config.toml
n_layer = 10
d_model = 256
norm_place = "pre"
qk_norm = true
tie_embeddings = false
lr_head = 0.0104
batch_tokens = 65536
Each number is 200 + 40 x the weight over the matrix's rms, rounded and kept within 0 to 999. Layers, rows and columns count from 0.

# up: layer 2 MLP up, 704x256, rms 0.238, rows 369-386, columns 0-127
# down: layer 2 MLP down (transposed), 704x256, rms 0.217, rows 369-386, columns 0-127
# gate: layer 2 MLP gate, 704x256, rms 0.231, rows 370-387, columns 0-127
up369,228,242,198,192,165,231,171,150,209,169,162,151,166,177,224,254,207,187,219,216,251,195,186,209,235,254,217,218,143,206,219,260,205,230,153,231,253,264,175,224,199,277,165,166,176,272,148,160,211,183,197,229,239,245,198,159,179,184,241,161,286,229,231,160,205,223,233,204,252,208,242,230,194,195,260,192,211,156,223,220,186,145,123,227,188,205,193,208,159,195,184,220,208,282,253,292,215,168,257,220,148,199,240,283,172,213,144,168,203,179,157,185,258,261,202,252,209,249,170,187,196,162,214,228,166,197,210,183
down369,102,182,177,182,110,139,247,219,157,163,223,217,231,185,210,189,138,194,246,202,258,186,285,153,185,185,207,181,165,226,264,132,199,180,169,255,204,197,215,146,263,148,210,208,204,140,235,203,207,202,135,262,238,275,249,218,199,142,256,191,232,244,127,215,198,215,207,205,181,135,186,232,266,279,202,229,265,213,217,246,189,230,250,217,194,145,185,217,210,203,215,202,207,112,229,193,162,209,184,198,262,191,175,189,207,216,144,254,116,204,206,208,230,252,140,208,204,175,220,215,241,183,217,192,201,143,221,180
gate370,141,215,218,144,158,273,178,179,265,239,174,204,159,160,210,205,163,201,224,218,190,192,239,207,215,174,252,226,177,191,218,210,170,231,186,235,141,279,133,181,219,175,163,239,214,185,184,194,173,193,179,146,225,219,157,216,207,241,143,221,161,185,205,177,221,182,248,235,105,231,131,189,172,211,155,225,83,265,193,174,188,217,190,149,218,179,186,223,160,192,190,194,221,257,213,206,113,163,236,201,208,245,157,268,217,120,237,133,258,221,154,218,175,197,176,235,165,269,178,212,226,185,234,167,174,238,164,158
up370,210,290,173,239,192,256,168,210,183,222,188,207,228,204,201,158,240,211,225,204,190,247,258,305,189,214,164,212,272,195,268,150,194,188,164,239,231,240,258,183,216,206,196,225,110,202,203,224,170,158,163,276,192,156,231,185,186,197,246,211,229,158,167,235,229,211,218,208,150,194,248,193,200,170,209,197,184,213,204,294,215,215,205,226,197,213,164,217,202,240,302,182,196,217,183,216,201,201,167,190,235,157,242,177,180,171,169,251,204,165,204,215,226,181,225,188,234,137,157,155,190,200,178,203,256,243,284,111
down370,155,219,179,228,185,259,203,238,167,224,182,161,164,201,156,265,286,207,205,245,122,234,128,238,251,178,203,166,199,306,191,130,242,205,152,229,172,204,228,178,210,267,249,233,73,218,189,150,188,140,206,169,210,266,171,272,123,198,193,212,201,120,195,112,180,187,223,228,209,238,194,172,223,133,150,220,187,137,234,188,205,211,175,234,219,238,146,298,147,139,233,179,232,254,164,191,179,221,206,172,161,164,248,265,184,213,224,190,215,222,201,191,179,250,194,216,122,178,199,203,139,175,168,235,195,211,213,196
gate371,230,229,216,215,162,174,170,247,285,223,153,257,224,180,226,228,153,192,221,134,215,194,252,261,157,235,203,290,225,184,149,159,207,204,161,186,225,178,181,183,178,220,214,121,168,217,207,152,268,204,253,231,220,160,196,258,172,206,224,200,195,240,168,226,191,159,140,222,192,251,208,231,196,232,183,188,154,208,244,240,250,203,259,243,197,132,143,239,207,196,326,148,177,289,168,130,207,251,166,238,158,210,175,183,210,190,166,286,136,220,121,206,258,217,221,237,224,230,127,260,224,210,196,222,174,137,244,167
up371,204,181,160,238,249,206,238,262,236,241,205,157,239,201,211,242,220,179,181,232,172,156,214,251,200,227,151,276,238,187,237,172,224,207,164,169,241,194,177,140,168,235,148,184,231,231,150,181,111,216,239,177,192,208,161,234,166,234,136,187,189,207,160,184,216,252,141,251,273,210,252,195,229,216,238,179,200,199,236,185,233,144,250,259,191,178,162,239,170,217,215,134,183,186,205,234,244,139,179,142,148,196,165,176,170,201,216,228,121,186,171,236,218,189,164,207,254,136,146,276,261,167,195,220,150,183,240,127
down371,247,137,125,199,156,202,213,191,137,281,175,239,184,220,174,180,107,264,210,265,244,128,169,240,111,241,280,213,180,197,217,172,128,184,183,299,220,167,269,215,189,227,170,203,241,208,209,205,232,209,132,219,164,155,176,279,261,195,192,195,179,233,181,143,175,161,177,248,162,244,246,195,162,127,166,226,203,253,185,243,239,223,236,206,164,205,189,220,252,172,160,136,213,120,234,244,206,272,150,130,116,229,199,100,201,163,214,177,166,155,230,184,180,188,197,210,194,177,165,204,257,144,206,175,210,218,276,202
gate372,294,219,149,278,97,204,182,229,277,215,197,144,217,150,153,149,194,194,124,191,211,167,139,168,191,120,195,210,218,177,199,252,180,117,211,139,160,174,174,237,196,185,142,123,177,207,245,277,233,137,213,214,170,156,165,192,182,222,197,209,184,157,171,215,186,203,159,173,233,199,191,246,228,229,242,284,292,190,130,172,182,207,167,186,138,212,181,238,128,148,264,255,186,193,179,223,232,208,200,146,208,181,201,156,220,244,212,198,130,185,118,207,171,117,108,170,266,234,227,173,198,174,214,207,212,173,202,218
up372,259,207,191,217,218,181,174,160,234,203,213,175,263,204,208,147,194,230,196,177,255,201,215,211,161,224,209,267,183,251,280,211,145,217,308,222,174,191,284,192,217,203,261,108,166,188,206,297,226,191,247,309,232,167,258,216,130,267,234,244,224,126,184,155,227,185,157,179,211,182,158,254,91,269,232,213,310,214,154,212,228,175,247,206,219,123,196,242,232,229,179,196,164,253,153,214,212,148,294,224,193,213,206,190,211,134,234,196,191,176,226,197,191,163,158,204,222,235,195,167,174,223,160,201,147,218,178,188
down372,273,243,251,279,159,163,258,237,275,240,198,278,213,182,122,193,189,221,194,109,225,174,206,206,172,140,215,155,162,223,206,181,134,234,177,217,213,148,143,182,149,225,195,255,153,193,273,209,200,161,205,206,135,216,207,157,242,189,146,208,153,188,249,269,200,140,176,133,237,196,199,183,210,235,140,225,146,204,230,251,144,272,114,142,280,215,174,161,174,233,256,137,216,129,240,228,146,153,225,247,206,200,135,197,151,151,188,185,174,134,232,226,206,239,213,153,125,284,208,264,251,144,216,165,175,205,221,177
gate373,258,157,188,153,192,227,176,250,212,238,213,244,203,248,246,234,178,149,207,238,147,219,180,196,205,235,264,155,199,216,206,143,224,172,166,176,218,256,230,215,177,133,204,260,180,179,218,175,178,242,248,222,170,215,177,192,212,214,178,223,215,149,139,228,183,234,193,145,203,186,163,196,160,248,245,258,254,180,212,161,148,227,227,196,175,239,215,205,203,278,200,192,177,274,196,174,191,218,134,147,128,214,214,107,167,252,235,196,179,232,190,189,126,219,186,220,197,234,194,217,161,172,271,226,113,157,219,190
up373,247,193,202,181,182,253,171,241,249,193,117,152,175,263,216,147,100,241,208,226,151,203,210,226,150,185,235,156,111,189,234,252,197,190,211,230,174,207,163,202,147,230,158,115,228,223,202,119,207,225,206,259,203,208,154,155,243,256,176,198,270,167,213,207,247,220,215,161,147,260,198,139,204,216,198,238,208,147,259,188,247,142,206,213,151,121,178,273,188,274,240,212,222,246,235,188,286,192,221,243,196,253,154,212,151,213,267,203,188,151,210,162,307,183,196,255,168,221,245,225,188,248,249,192,206,164,158,214
down373,203,208,178,240,223,139,171,123,208,191,152,222,207,167,169,208,191,168,143,237,190,208,242,226,223,166,168,235,195,213,283,252,215,215,177,189,135,191,246,167,166,275,118,216,202,111,242,174,229,180,190,247,195,213,195,192,247,210,190,167,93,175,155,205,249,187,245,248,253,198,205,214,255,257,253,188,147,279,166,276,174,179,144,140,149,167,115,101,151,197,179,159,254,176,197,231,237,196,175,227,205,189,181,214,176,154,206,176,267,193,156,177,204,231,201,218,205,158,226,231,261,251,226,169,201,154,208,207
gate374,151,272,247,214,182,149,124,193,210,263,230,221,98,103,219,226,229,193,157,126,177,191,258,230,141,207,316,141,166,167,178,174,216,184,230,180,172,182,225,323,148,167,151,172,153,270,229,210,162,197,221,155,220,157,198,144,170,185,155,255,204,205,194,217,250,270,181,165,118,152,274,214,156,185,240,160,133,163,246,165,243,155,193,205,252,208,187,267,162,169,243,178,200,223,265,247,264,174,278,154,232,165,188,213,142,243,141,241,179,86,191,268,200,161,261,156,260,227,222,251,172,246,221,203,239,210,135,165
up374,200,196,186,242,211,108,254,178,217,209,211,169,299,199,175,186,168,114,206,202,221,298,234,226,248,292,94,169,173,146,162,264,255,203,145,288,193,223,303,288,189,118,134,211,170,170,113,245,228,220,167,224,209,220,174,146,293,167,186,178,148,183,186,164,164,158,193,287,230,117,283,182,233,314,161,161,245,193,131,236,165,243,237,174,197,138,211,217,155,176,170,307,198,213,168,217,214,146,150,242,159,206,280,258,152,149,239,140,226,267,198,181,187,212,307,226,122,191,228,138,172,279,197,162,143,220,181,201
down374,186,189,195,183,220,181,308,264,240,230,165,222,262,224,204,173,227,117,213,272,145,236,151,196,151,203,137,171,255,183,157,177,188,95,239,170,182,239,176,208,228,231,171,173,167,175,170,286,218,290,216,200,190,173,328,232,203,209,206,140,155,200,182,222,152,193,233,253,188,136,178,278,203,224,177,227,124,156,174,164,203,150,110,261,204,126,247,226,207,163,185,227,148,307,171,200,193,170,205,172,205,228,193,240,200,225,175,172,248,251,209,151,190,239,251,142,229,220,219,183,219,151,220,211,206,192,148,219
gate375,140,197,248,189,153,184,186,206,215,146,182,237,193,234,232,169,257,143,134,206,211,302,150,169,156,155,210,251,247,237,275,242,185,192,223,155,147,224,172,257,160,162,168,225,216,125,217,172,206,156,191,176,163,292,196,195,258,162,239,173,205,174,220,231,196,221,178,180,231,257,185,233,165,198,168,184,200,154,149,236,151,215,190,213,247,177,271,142,255,222,246,226,242,211,169,143,213,138,208,253,178,302,142,187,188,283,223,262,178,155,188,252,159,181,161,205,208,125,198,191,159,173,185,203,146,195,200,136
up375,172,234,151,167,270,154,115,194,279,250,239,196,221,183,139,164,105,148,203,231,214,238,214,215,161,184,164,87,241,171,208,179,208,257,128,213,105,164,148,219,196,208,213,239,180,184,217,243,184,231,166,128,210,270,207,213,245,181,250,204,226,283,203,259,191,157,203,283,201,195,141,170,167,239,178,232,240,192,169,205,167,241,192,255,201,120,187,163,207,197,210,251,142,198,178,273,254,220,162,236,227,193,173,200,95,175,290,208,142,203,134,116,234,215,210,160,208,191,145,213,165,146,235,215,188,207,203,195
down375,173,249,181,214,197,214,278,262,152,186,230,230,197,186,172,218,202,180,244,172,231,208,250,133,192,246,215,152,119,164,195,162,154,139,193,250,161,177,152,253,186,216,142,149,205,169,177,172,227,185,199,160,237,231,145,219,222,208,210,216,180,166,146,210,164,252,244,140,133,241,184,212,160,223,235,182,194,192,281,202,181,267,215,216,255,134,239,197,183,149,206,185,233,222,192,206,249,217,178,206,202,181,139,202,164,234,117,146,230,201,240,226,215,148,162,208,221,214,154,175,261,236,167,261,194,223,249,257
gate376,175,253,240,181,213,127,155,177,250,234,219,169,147,236,145,141,182,212,160,193,168,182,216,243,159,120,248,182,186,248,193,173,142,198,209,221,241,190,123,213,189,236,220,212,203,96,207,172,181,163,215,193,229,252,275,249,163,174,198,227,186,273,244,110,149,191,179,235,189,195,151,207,143,163,185,173,180,192,150,274,253,108,166,174,204,205,167,253,152,232,162,356,101,168,230,174,151,235,173,217,156,159,182,145,92,199,159,215,235,191,226,228,170,187,177,221,166,216,208,174,295,214,219,176,267,213,239,222
up376,123,243,146,170,295,211,207,227,174,145,221,240,233,213,110,159,222,198,168,209,255,131,181,200,168,225,187,245,110,193,198,230,300,206,113,178,187,213,205,134,233,207,230,237,234,183,202,234,160,253,193,146,204,157,230,229,214,233,185,222,190,191,181,207,154,172,198,194,181,154,308,179,261,203,260,246,248,112,287,225,206,267,186,205,210,212,183,168,209,208,203,222,248,202,204,288,251,186,189,177,169,248,230,151,207,212,237,127,194,328,232,182,162,220,168,151,242,160,252,216,197,272,257,150,220,263,248,234
down376,263,164,156,146,184,211,119,224,200,201,217,211,221,245,227,192,168,247,232,179,201,197,89,202,247,273,81,169,246,232,296,228,187,164,200,199,153,234,283,85,167,253,187,258,160,216,224,218,205,223,145,160,235,132,222,170,239,196,229,232,171,170,214,219,211,204,267,199,150,178,177,218,236,221,212,198,220,165,203,205,161,233,201,193,159,225,187,193,159,132,206,212,253,195,41,232,186,206,159,245,275,133,261,205,185,314,146,203,185,156,206,202,251,189,171,121,171,254,177,198,195,219,197,180,176,220,219,189
gate377,292,215,143,260,171,175,170,245,183,202,223,246,213,212,196,127,220,205,235,199,237,160,163,181,175,191,213,137,225,238,161,237,159,203,205,186,215,213,227,238,179,150,215,206,209,185,198,233,196,198,170,155,77,258,185,147,168,149,232,170,243,154,145,158,180,226,166,196,161,194,238,212,247,239,167,191,146,253,189,172,177,256,189,247,189,206,106,254,97,217,121,147,186,227,164,137,185,241,185,229,227,235,226,219,162,165,182,248,303,245,140,264,153,226,187,154,210,239,210,267,177,196,167,162,243,191,182,206
up377,277,149,233,178,137,282,164,232,251,166,193,129,154,150,204,159,199,194,231,204,133,149,233,247,230,196,189,173,179,268,173,254,128,227,202,215,186,214,209,193,218,266,213,262,210,111,174,145,183,191,276,239,210,147,202,207,170,211,203,202,248,131,190,150,216,252,206,148,214,219,252,138,191,237,231,201,217,210,200,169,152,209,158,176,158,202,141,194,195,141,205,235,151,184,142,145,191,136,217,221,251,231,208,237,162,233,164,150,147,203,152,175,183,214,211,118,247,239,171,200,131,212,235,195,266,217,235,203
down377,256,116,167,182,139,248,61,234,264,171,215,232,155,250,256,188,202,173,202,195,233,169,259,291,251,184,210,217,267,122,211,156,326,158,160,233,236,171,203,230,167,199,178,166,170,189,156,203,182,193,172,189,232,206,239,126,193,267,203,198,200,111,167,145,220,157,269,210,273,201,128,212,199,137,252,238,208,246,232,173,191,208,215,193,240,189,150,107,280,207,289,218,258,254,165,236,154,180,184,242,185,204,142,204,217,174,188,252,279,180,193,215,177,206,203,188,198,191,237,223,228,185,199,180,253,197,108,199
gate378,240,166,79,253,178,248,187,158,200,222,160,265,145,192,194,125,171,198,192,278,190,197,175,213,124,319,236,209,247,162,261,249,183,215,190,260,188,180,290,276,170,215,189,195,275,191,216,147,279,165,263,198,145,239,153,119,230,214,279,137,156,180,165,192,160,205,192,202,254,132,187,213,166,280,163,186,113,165,287,169,221,167,180,170,193,237,147,153,152,148,179,274,127,180,200,175,168,196,253,221,293,234,124,150,191,187,246,143,117,192,248,209,209,199,181,208,211,184,194,195,215,191,241,206,189,218,181,209
up378,115,174,242,104,162,206,242,240,268,190,213,246,203,251,267,245,170,221,182,214,152,197,241,155,278,171,273,243,207,174,244,180,151,179,240,176,199,237,167,235,192,166,228,209,193,194,260,205,233,126,192,198,228,207,128,196,142,220,163,228,265,224,291,210,199,263,229,245,196,272,229,248,174,242,181,136,264,267,158,204,119,192,238,169,259,190,204,235,221,202,140,254,136,214,216,200,221,254,158,204,202,188,226,127,181,245,210,182,213,195,270,137,192,265,188,216,193,185,248,209,172,238,107,165,231,257,226,176
down378,269,144,164,183,126,200,195,221,233,239,181,295,265,243,164,186,188,196,177,252,179,161,253,299,239,183,236,177,198,153,217,102,203,163,196,238,213,169,137,180,183,230,233,261,216,205,240,158,207,214,212,175,212,238,210,119,104,194,173,178,214,264,149,239,236,165,117,200,219,266,174,204,176,183,213,160,180,182,199,199,218,236,185,149,227,210,209,182,178,188,230,278,242,198,168,147,135,181,200,260,182,147,191,194,198,169,172,148,208,141,146,216,245,220,172,198,199,147,161,200,155,231,183,222,184,175,231,230
gate379,269,145,141,195,223,227,253,229,147,238,188,278,210,82,252,187,198,165,234,236,216,183,212,250,164,174,297,213,225,205,220,115,120,232,210,234,237,183,190,194,180,181,163,162,224,165,279,156,115,164,247,235,208,210,228,234,218,209,197,160,316,212,216,190,186,147,158,220,136,220,140,229,252,195,326,278,226,194,163,196,262,240,239,334,245,220,182,207,219,206,182,216,114,240,205,166,175,226,134,165,173,245,127,164,200,155,116,196,213,266,213,189,177,185,164,148,220,229,172,195,160,169,233,187,182,138,169,220
up379,227,217,225,138,212,239,202,244,206,180,233,207,238,267,267,196,197,146,232,207,277,151,173,239,192,143,143,196,226,239,212,175,297,213,192,159,225,188,172,137,135,289,215,241,200,224,192,254,158,136,186,163,176,205,171,165,238,203,240,159,209,181,184,224,294,180,151,166,191,222,246,250,228,231,196,282,187,195,292,213,196,189,241,238,232,253,271,163,101,192,192,178,125,186,250,220,230,167,185,156,156,156,134,234,138,258,151,131,276,188,195,198,172,235,175,204,212,261,118,190,233,267,211,246,173,104,194,208
down379,166,231,201,140,124,121,151,149,133,153,234,160,223,160,212,194,217,249,201,180,208,171,180,269,165,250,167,204,221,250,193,157,225,175,199,158,250,202,170,223,180,224,191,243,231,190,208,226,156,135,211,124,175,116,243,224,148,149,184,225,160,241,225,144,215,183,209,200,150,109,195,201,211,172,165,211,189,222,227,164,205,221,194,206,126,214,219,215,216,146,218,174,279,217,233,232,264,215,255,199,180,209,209,195,238,231,231,182,287,182,205,185,218,165,292,212,209,185,147,230,256,211,149,137,232,159,229,296
gate380,202,219,244,238,156,254,153,216,173,262,250,173,189,175,155,168,263,163,215,173,206,179,181,190,310,267,143,203,231,111,113,153,174,215,156,249,187,270,188,116,149,213,183,163,177,175,164,197,150,207,246,212,156,190,207,136,156,243,159,237,192,203,257,187,226,244,224,173,225,211,164,244,177,232,202,283,212,221,225,194,195,177,156,194,173,162,162,158,158,188,144,200,208,200,266,182,167,219,194,101,132,177,263,210,218,238,147,195,160,151,139,216,214,192,196,272,211,301,187,205,175,192,168,187,168,213,232,192
up380,263,206,224,176,222,211,212,148,229,239,204,195,173,205,199,277,140,179,212,204,248,163,197,182,143,179,246,189,210,277,174,217,185,231,163,174,224,212,229,230,189,226,261,296,179,257,185,197,273,207,229,165,187,208,214,198,257,227,200,245,166,179,180,223,219,266,190,175,189,181,173,188,101,207,192,238,231,142,159,126,134,206,144,277,197,146,173,166,175,154,269,247,225,202,198,147,128,158,186,310,322,213,158,221,222,208,155,201,203,121,184,142,199,248,226,173,169,194,173,183,203,156,165,132,219,208,155,173
down380,179,207,278,203,233,201,218,172,193,245,217,239,207,194,263,183,228,164,170,224,189,274,255,218,118,200,172,236,200,148,146,260,193,139,248,230,199,253,192,184,181,183,274,126,207,231,219,187,256,182,219,207,202,175,228,158,233,157,187,157,231,198,200,267,159,182,257,208,218,241,157,190,139,207,268,135,188,152,155,183,251,189,206,285,222,226,169,216,182,248,160,231,110,178,215,195,212,185,256,150,184,186,185,254,150,293,177,190,195,203,238,162,193,168,140,218,193,179,138,185,252,243,294,282,248,215,171,190
gate381,200,112,131,226,152,219,132,217,236,287,175,219,235,170,173,175,216,210,154,133,218,257,180,196,161,153,245,172,155,192,235,205,214,122,117,160,299,209,247,178,154,86,214,107,190,215,175,196,185,227,181,205,263,257,173,160,219,244,194,255,218,163,166,73,244,130,168,186,181,217,153,204,219,168,161,214,209,124,167,185,248,199,232,203,211,201,169,261,120,177,171,183,192,142,190,294,215,209,153,239,221,216,184,206,177,207,271,138,184,256,174,272,201,205,192,238,273,255,186,194,157,167,270,228,176,214,173,192
up381,193,253,241,185,197,247,189,232,221,179,232,201,101,204,259,204,237,225,211,174,227,269,256,145,185,158,249,197,266,187,224,180,129,178,232,287,207,217,181,194,194,224,265,201,250,213,223,122,220,213,192,163,243,218,199,198,178,186,246,235,159,262,187,176,202,251,159,119,154,212,237,224,200,224,174,183,177,216,244,192,228,146,159,249,192,240,205,292,206,198,135,107,223,304,181,159,191,164,206,214,253,222,272,138,161,168,181,234,216,193,246,208,225,193,167,203,196,117,232,239,235,169,263,177,230,262,189,247
down381,227,280,192,196,155,150,161,181,187,202,243,192,158,169,175,270,241,234,182,209,246,257,128,204,138,180,212,227,163,185,212,238,207,163,133,167,231,193,161,175,261,213,148,189,165,150,98,220,168,184,220,119,226,135,196,222,246,219,283,190,263,180,180,219,177,183,155,219,163,198,235,166,197,170,188,200,217,203,153,174,190,181,122,154,144,243,180,210,206,148,185,293,182,232,202,121,204,207,176,166,183,230,223,226,256,200,290,238,256,228,205,257,158,241,201,223,220,222,200,252,222,168,197,145,212,197,247,165
gate382,218,219,187,167,244,184,219,189,198,245,241,159,204,216,184,203,163,214,213,162,214,280,162,225,205,258,188,169,233,162,204,161,194,290,103,215,182,165,204,220,220,221,169,160,252,205,223,207,252,165,200,222,159,200,273,251,239,246,115,149,219,255,202,188,137,195,236,242,246,221,229,203,200,158,274,112,215,247,206,206,223,101,155,256,251,150,158,197,170,189,190,172,129,160,202,125,260,180,221,177,147,191,146,168,215,207,215,204,208,139,224,227,224,147,220,225,227,194,253,192,241,147,220,247,224,219,223,234
up382,143,154,233,232,186,212,179,266,194,223,227,252,254,265,139,230,193,214,206,163,88,186,168,155,185,244,242,236,233,188,160,167,126,209,233,162,206,162,217,150,198,199,121,215,207,214,213,169,227,157,139,139,217,150,153,212,259,173,203,155,217,215,228,189,145,252,190,183,258,161,256,199,217,174,243,137,241,187,183,188,195,191,194,276,282,130,168,271,178,184,212,191,234,179,195,198,194,200,235,236,152,238,195,200,196,136,223,256,210,293,183,184,267,168,147,195,195,227,203,146,248,185,126,253,186,192,208,221
down382,210,256,224,181,236,191,194,228,202,244,164,162,218,226,221,202,151,213,233,228,213,194,195,123,228,234,216,183,235,208,216,154,158,270,249,221,175,244,243,289,176,243,121,156,242,191,167,192,171,204,177,155,261,235,197,167,231,172,227,241,183,144,189,202,168,173,216,186,125,168,182,229,215,245,116,138,208,189,138,225,135,234,158,231,190,269,260,126,205,172,195,138,198,178,176,136,290,230,224,256,173,195,246,214,155,252,132,205,201,160,165,161,160,238,220,145,231,133,167,232,185,213,140,134,179,140,229,213
gate383,227,141,162,258,151,197,215,195,179,220,227,173,132,199,144,210,304,167,193,240,212,217,189,203,142,220,174,170,190,216,188,190,187,283,205,201,177,164,134,248,256,223,100,218,185,187,206,199,180,222,140,179,154,168,165,234,202,208,201,269,196,192,209,214,155,176,228,140,119,140,282,190,182,218,166,214,189,212,172,241,195,261,190,193,259,183,152,246,176,108,218,252,222,157,211,182,198,192,219,262,265,149,216,183,224,164,173,215,226,277,165,180,209,136,177,239,302,215,236,154,188,183,150,188,211,189,259,193
up383,175,178,219,218,184,199,225,158,208,201,247,126,141,214,136,210,248,271,227,229,188,203,176,201,171,224,164,149,130,223,164,209,274,203,225,163,172,158,206,196,236,230,164,230,202,148,181,190,178,192,186,162,176,215,202,147,190,264,231,195,184,175,205,165,180,227,238,208,185,243,216,187,202,179,217,240,184,262,207,271,177,217,220,176,256,174,247,172,208,177,186,251,186,170,206,196,227,259,262,239,241,182,255,293,115,139,173,205,209,213,165,165,224,154,177,280,228,302,229,155,241,176,211,202,171,229,220,195
down383,234,278,231,235,180,213,218,117,236,306,250,196,190,162,239,236,178,154,150,213,218,247,222,241,197,219,203,191,164,206,167,211,189,230,152,121,185,225,218,189,139,214,277,194,229,231,219,266,203,184,128,204,268,218,212,155,174,295,209,232,258,169,182,174,187,217,240,257,158,223,175,202,249,206,254,212,216,141,222,138,163,250,214,211,234,229,205,178,158,197,200,225,197,197,153,138,246,216,204,176,183,173,223,191,263,224,201,216,187,243,195,205,152,281,231,304,301,205,242,213,227,185,184,219,189,194,174,111
gate384,182,157,285,227,182,206,197,202,236,254,205,172,194,205,235,191,218,190,195,192,187,166,160,236,149,246,176,258,195,212,202,216,226,149,213,214,246,163,199,183,220,193,160,193,171,249,247,188,161,179,267,73,227,189,170,246,201,197,230,193,133,169,161,242,142,319,219,279,229,212,142,202,164,247,100,200,236,256,177,198,160,273,211,202,198,182,219,185,190,196,248,162,238,135,160,209,179,228,222,155,235,182,179,186,170,209,198,223,199,163,200,152,238,198,191,240,216,176,177,306,153,244,124,183,141,232,237,192
up384,225,265,184,246,193,168,182,181,248,165,243,226,275,134,189,207,135,214,233,163,271,183,146,167,221,188,159,223,191,177,191,252,225,237,195,198,155,199,163,184,198,150,183,194,206,188,184,221,257,206,192,212,195,288,211,193,181,268,223,210,245,263,224,248,246,138,161,116,190,214,243,201,222,218,238,234,171,192,195,235,203,248,183,208,197,187,201,223,236,217,172,204,170,298,180,152,183,223,141,153,109,248,160,188,230,167,222,247,155,200,168,228,196,251,186,131,190,186,189,139,252,210,232,248,186,180,223,208
down384,200,169,173,219,143,214,171,183,212,208,137,277,225,163,211,157,209,232,206,198,204,244,245,235,244,165,149,182,144,287,258,153,209,192,212,201,191,194,179,256,137,202,212,161,168,203,182,191,224,187,141,199,213,274,163,160,209,200,180,188,199,179,162,275,184,238,236,232,206,168,235,154,194,147,155,150,137,240,127,196,213,242,162,59,162,185,250,241,153,179,219,226,235,196,159,211,192,193,179,120,172,163,195,219,228,125,137,196,155,229,204,129,159,210,236,160,207,180,245,194,220,205,258,198,142,166,154,160
gate385,179,230,166,218,197,183,222,128,188,177,222,234,145,242,176,262,235,218,250,240,190,188,247,145,145,138,162,156,218,86,247,256,196,270,217,195,219,137,210,279,170,181,164,111,215,186,229,225,215,145,223,125,181,162,204,244,218,177,258,252,260,243,187,203,256,211,146,76,216,245,181,194,178,199,124,258,198,208,240,166,245,179,194,214,249,260,208,217,220,186,207,188,100,154,239,204,172,183,210,236,234,185,216,169,217,253,231,202,224,246,226,244,213,317,192,203,150,192,182,166,195,236,232,321,193,125,199,242
up385,173,229,203,241,106,163,204,218,232,251,200,217,166,184,141,228,220,215,183,216,192,234,152,190,257,203,260,258,203,206,221,206,193,156,168,236,168,233,191,165,258,247,238,193,241,201,212,216,138,222,284,267,245,161,234,185,185,233,227,136,178,165,172,219,157,142,184,227,160,174,177,187,249,104,194,170,212,175,260,278,192,200,166,138,320,261,136,203,220,176,261,255,224,250,200,206,145,255,207,177,213,200,198,122,233,226,178,179,202,173,168,206,211,135,225,221,228,207,257,206,275,117,171,216,218,277,196,153
down385,222,191,202,225,244,193,193,247,152,176,158,175,210,174,187,165,183,136,216,170,199,167,172,120,256,129,253,289,159,217,187,298,145,193,244,257,199,128,261,256,225,264,203,168,220,211,139,170,180,202,236,212,237,197,231,154,194,140,170,170,223,223,152,193,172,144,114,217,220,225,193,209,167,223,189,140,186,133,183,223,235,157,187,209,212,184,210,128,267,158,197,167,168,183,147,216,169,181,171,173,191,193,139,234,201,161,199,227,215,244,265,202,263,154,168,263,225,170,177,227,200,177,194,185,157,185,114,207
gate386,188,296,186,181,209,287,226,182,192,220,226,205,133,243,220,265,220,238,195,179,207,246,243,224,217,195,252,174,163,208,238,204,170,206,159,206,245,199,227,207,178,202,219,223,227,132,213,212,218,220,165,274,206,203,229,201,213,232,170,218,209,177,138,209,190,189,212,110,177,173,216,284,223,170,136,220,289,195,254,209,174,202,239,230,252,210,248,230,210,188,285,177,194,154,228,154,224,208,136,215,221,226,205,162,191,235,274,225,226,229,176,170,231,214,236,240,138,200,200,179,159,198,186,256,235,296,117,239
up386,218,167,160,214,222,202,219,227,208,239,211,201,189,139,170,195,173,138,316,217,236,211,173,238,229,113,250,173,181,255,156,247,230,150,127,231,193,202,169,241,220,199,177,190,183,260,242,218,239,289,238,182,168,200,187,220,196,157,249,231,136,193,137,170,249,211,221,275,222,208,189,217,126,240,277,187,182,168,171,133,163,167,160,182,138,224,240,157,208,219,128,187,172,211,264,132,143,155,190,137,198,184,290,183,245,236,179,248,149,110,276,212,129,167,235,168,253,236,212,212,236,194,166,219,200,158,234,192
down386,182,169,227,227,150,231,224,182,141,213,242,118,178,204,216,209,192,126,189,255,259,186,167,235,208,179,146,129,216,151,161,227,170,132,209,152,189,226,198,250,140,164,205,168,182,239,187,123,200,210,241,209,180,186,156,211,175,226,198,225,204,181,216,190,137,177,284,189,207,201,224,160,168,207,259,251,171,184,205,223,184,243,213,59,161,195,189,175,224,222,239,242,288,217,175,209,142,166,246,212,198,202,193,130,243,135,167,193,177,168,186,208,232,217,199,228,175,192,194,134,149,258,233,203,274,214,211,217
gate387,189,150,162,223,231,200,211,144,184,162,200,219,226,164,158,214,174,217,157,153,224,226,236,175,224,198,188,238,167,100,194,164,151,189,209,206,243,234,239,141,128,200,110,200,290,198,211,229,206,165,147,176,321,206,143,239,217,256,133,274,198,185,168,190,149,195,180,204,220,206,180,229,211,226,186,174,189,256,169,167,162,232,241,169,134,248,193,188,208,283,207,152,201,245,191,235,224,162,274,272,200,224,111,205,198,164,180,194,245,217,240,212,145,197,185,262,192,177,149,155,164,162,149,207,148,142,141,170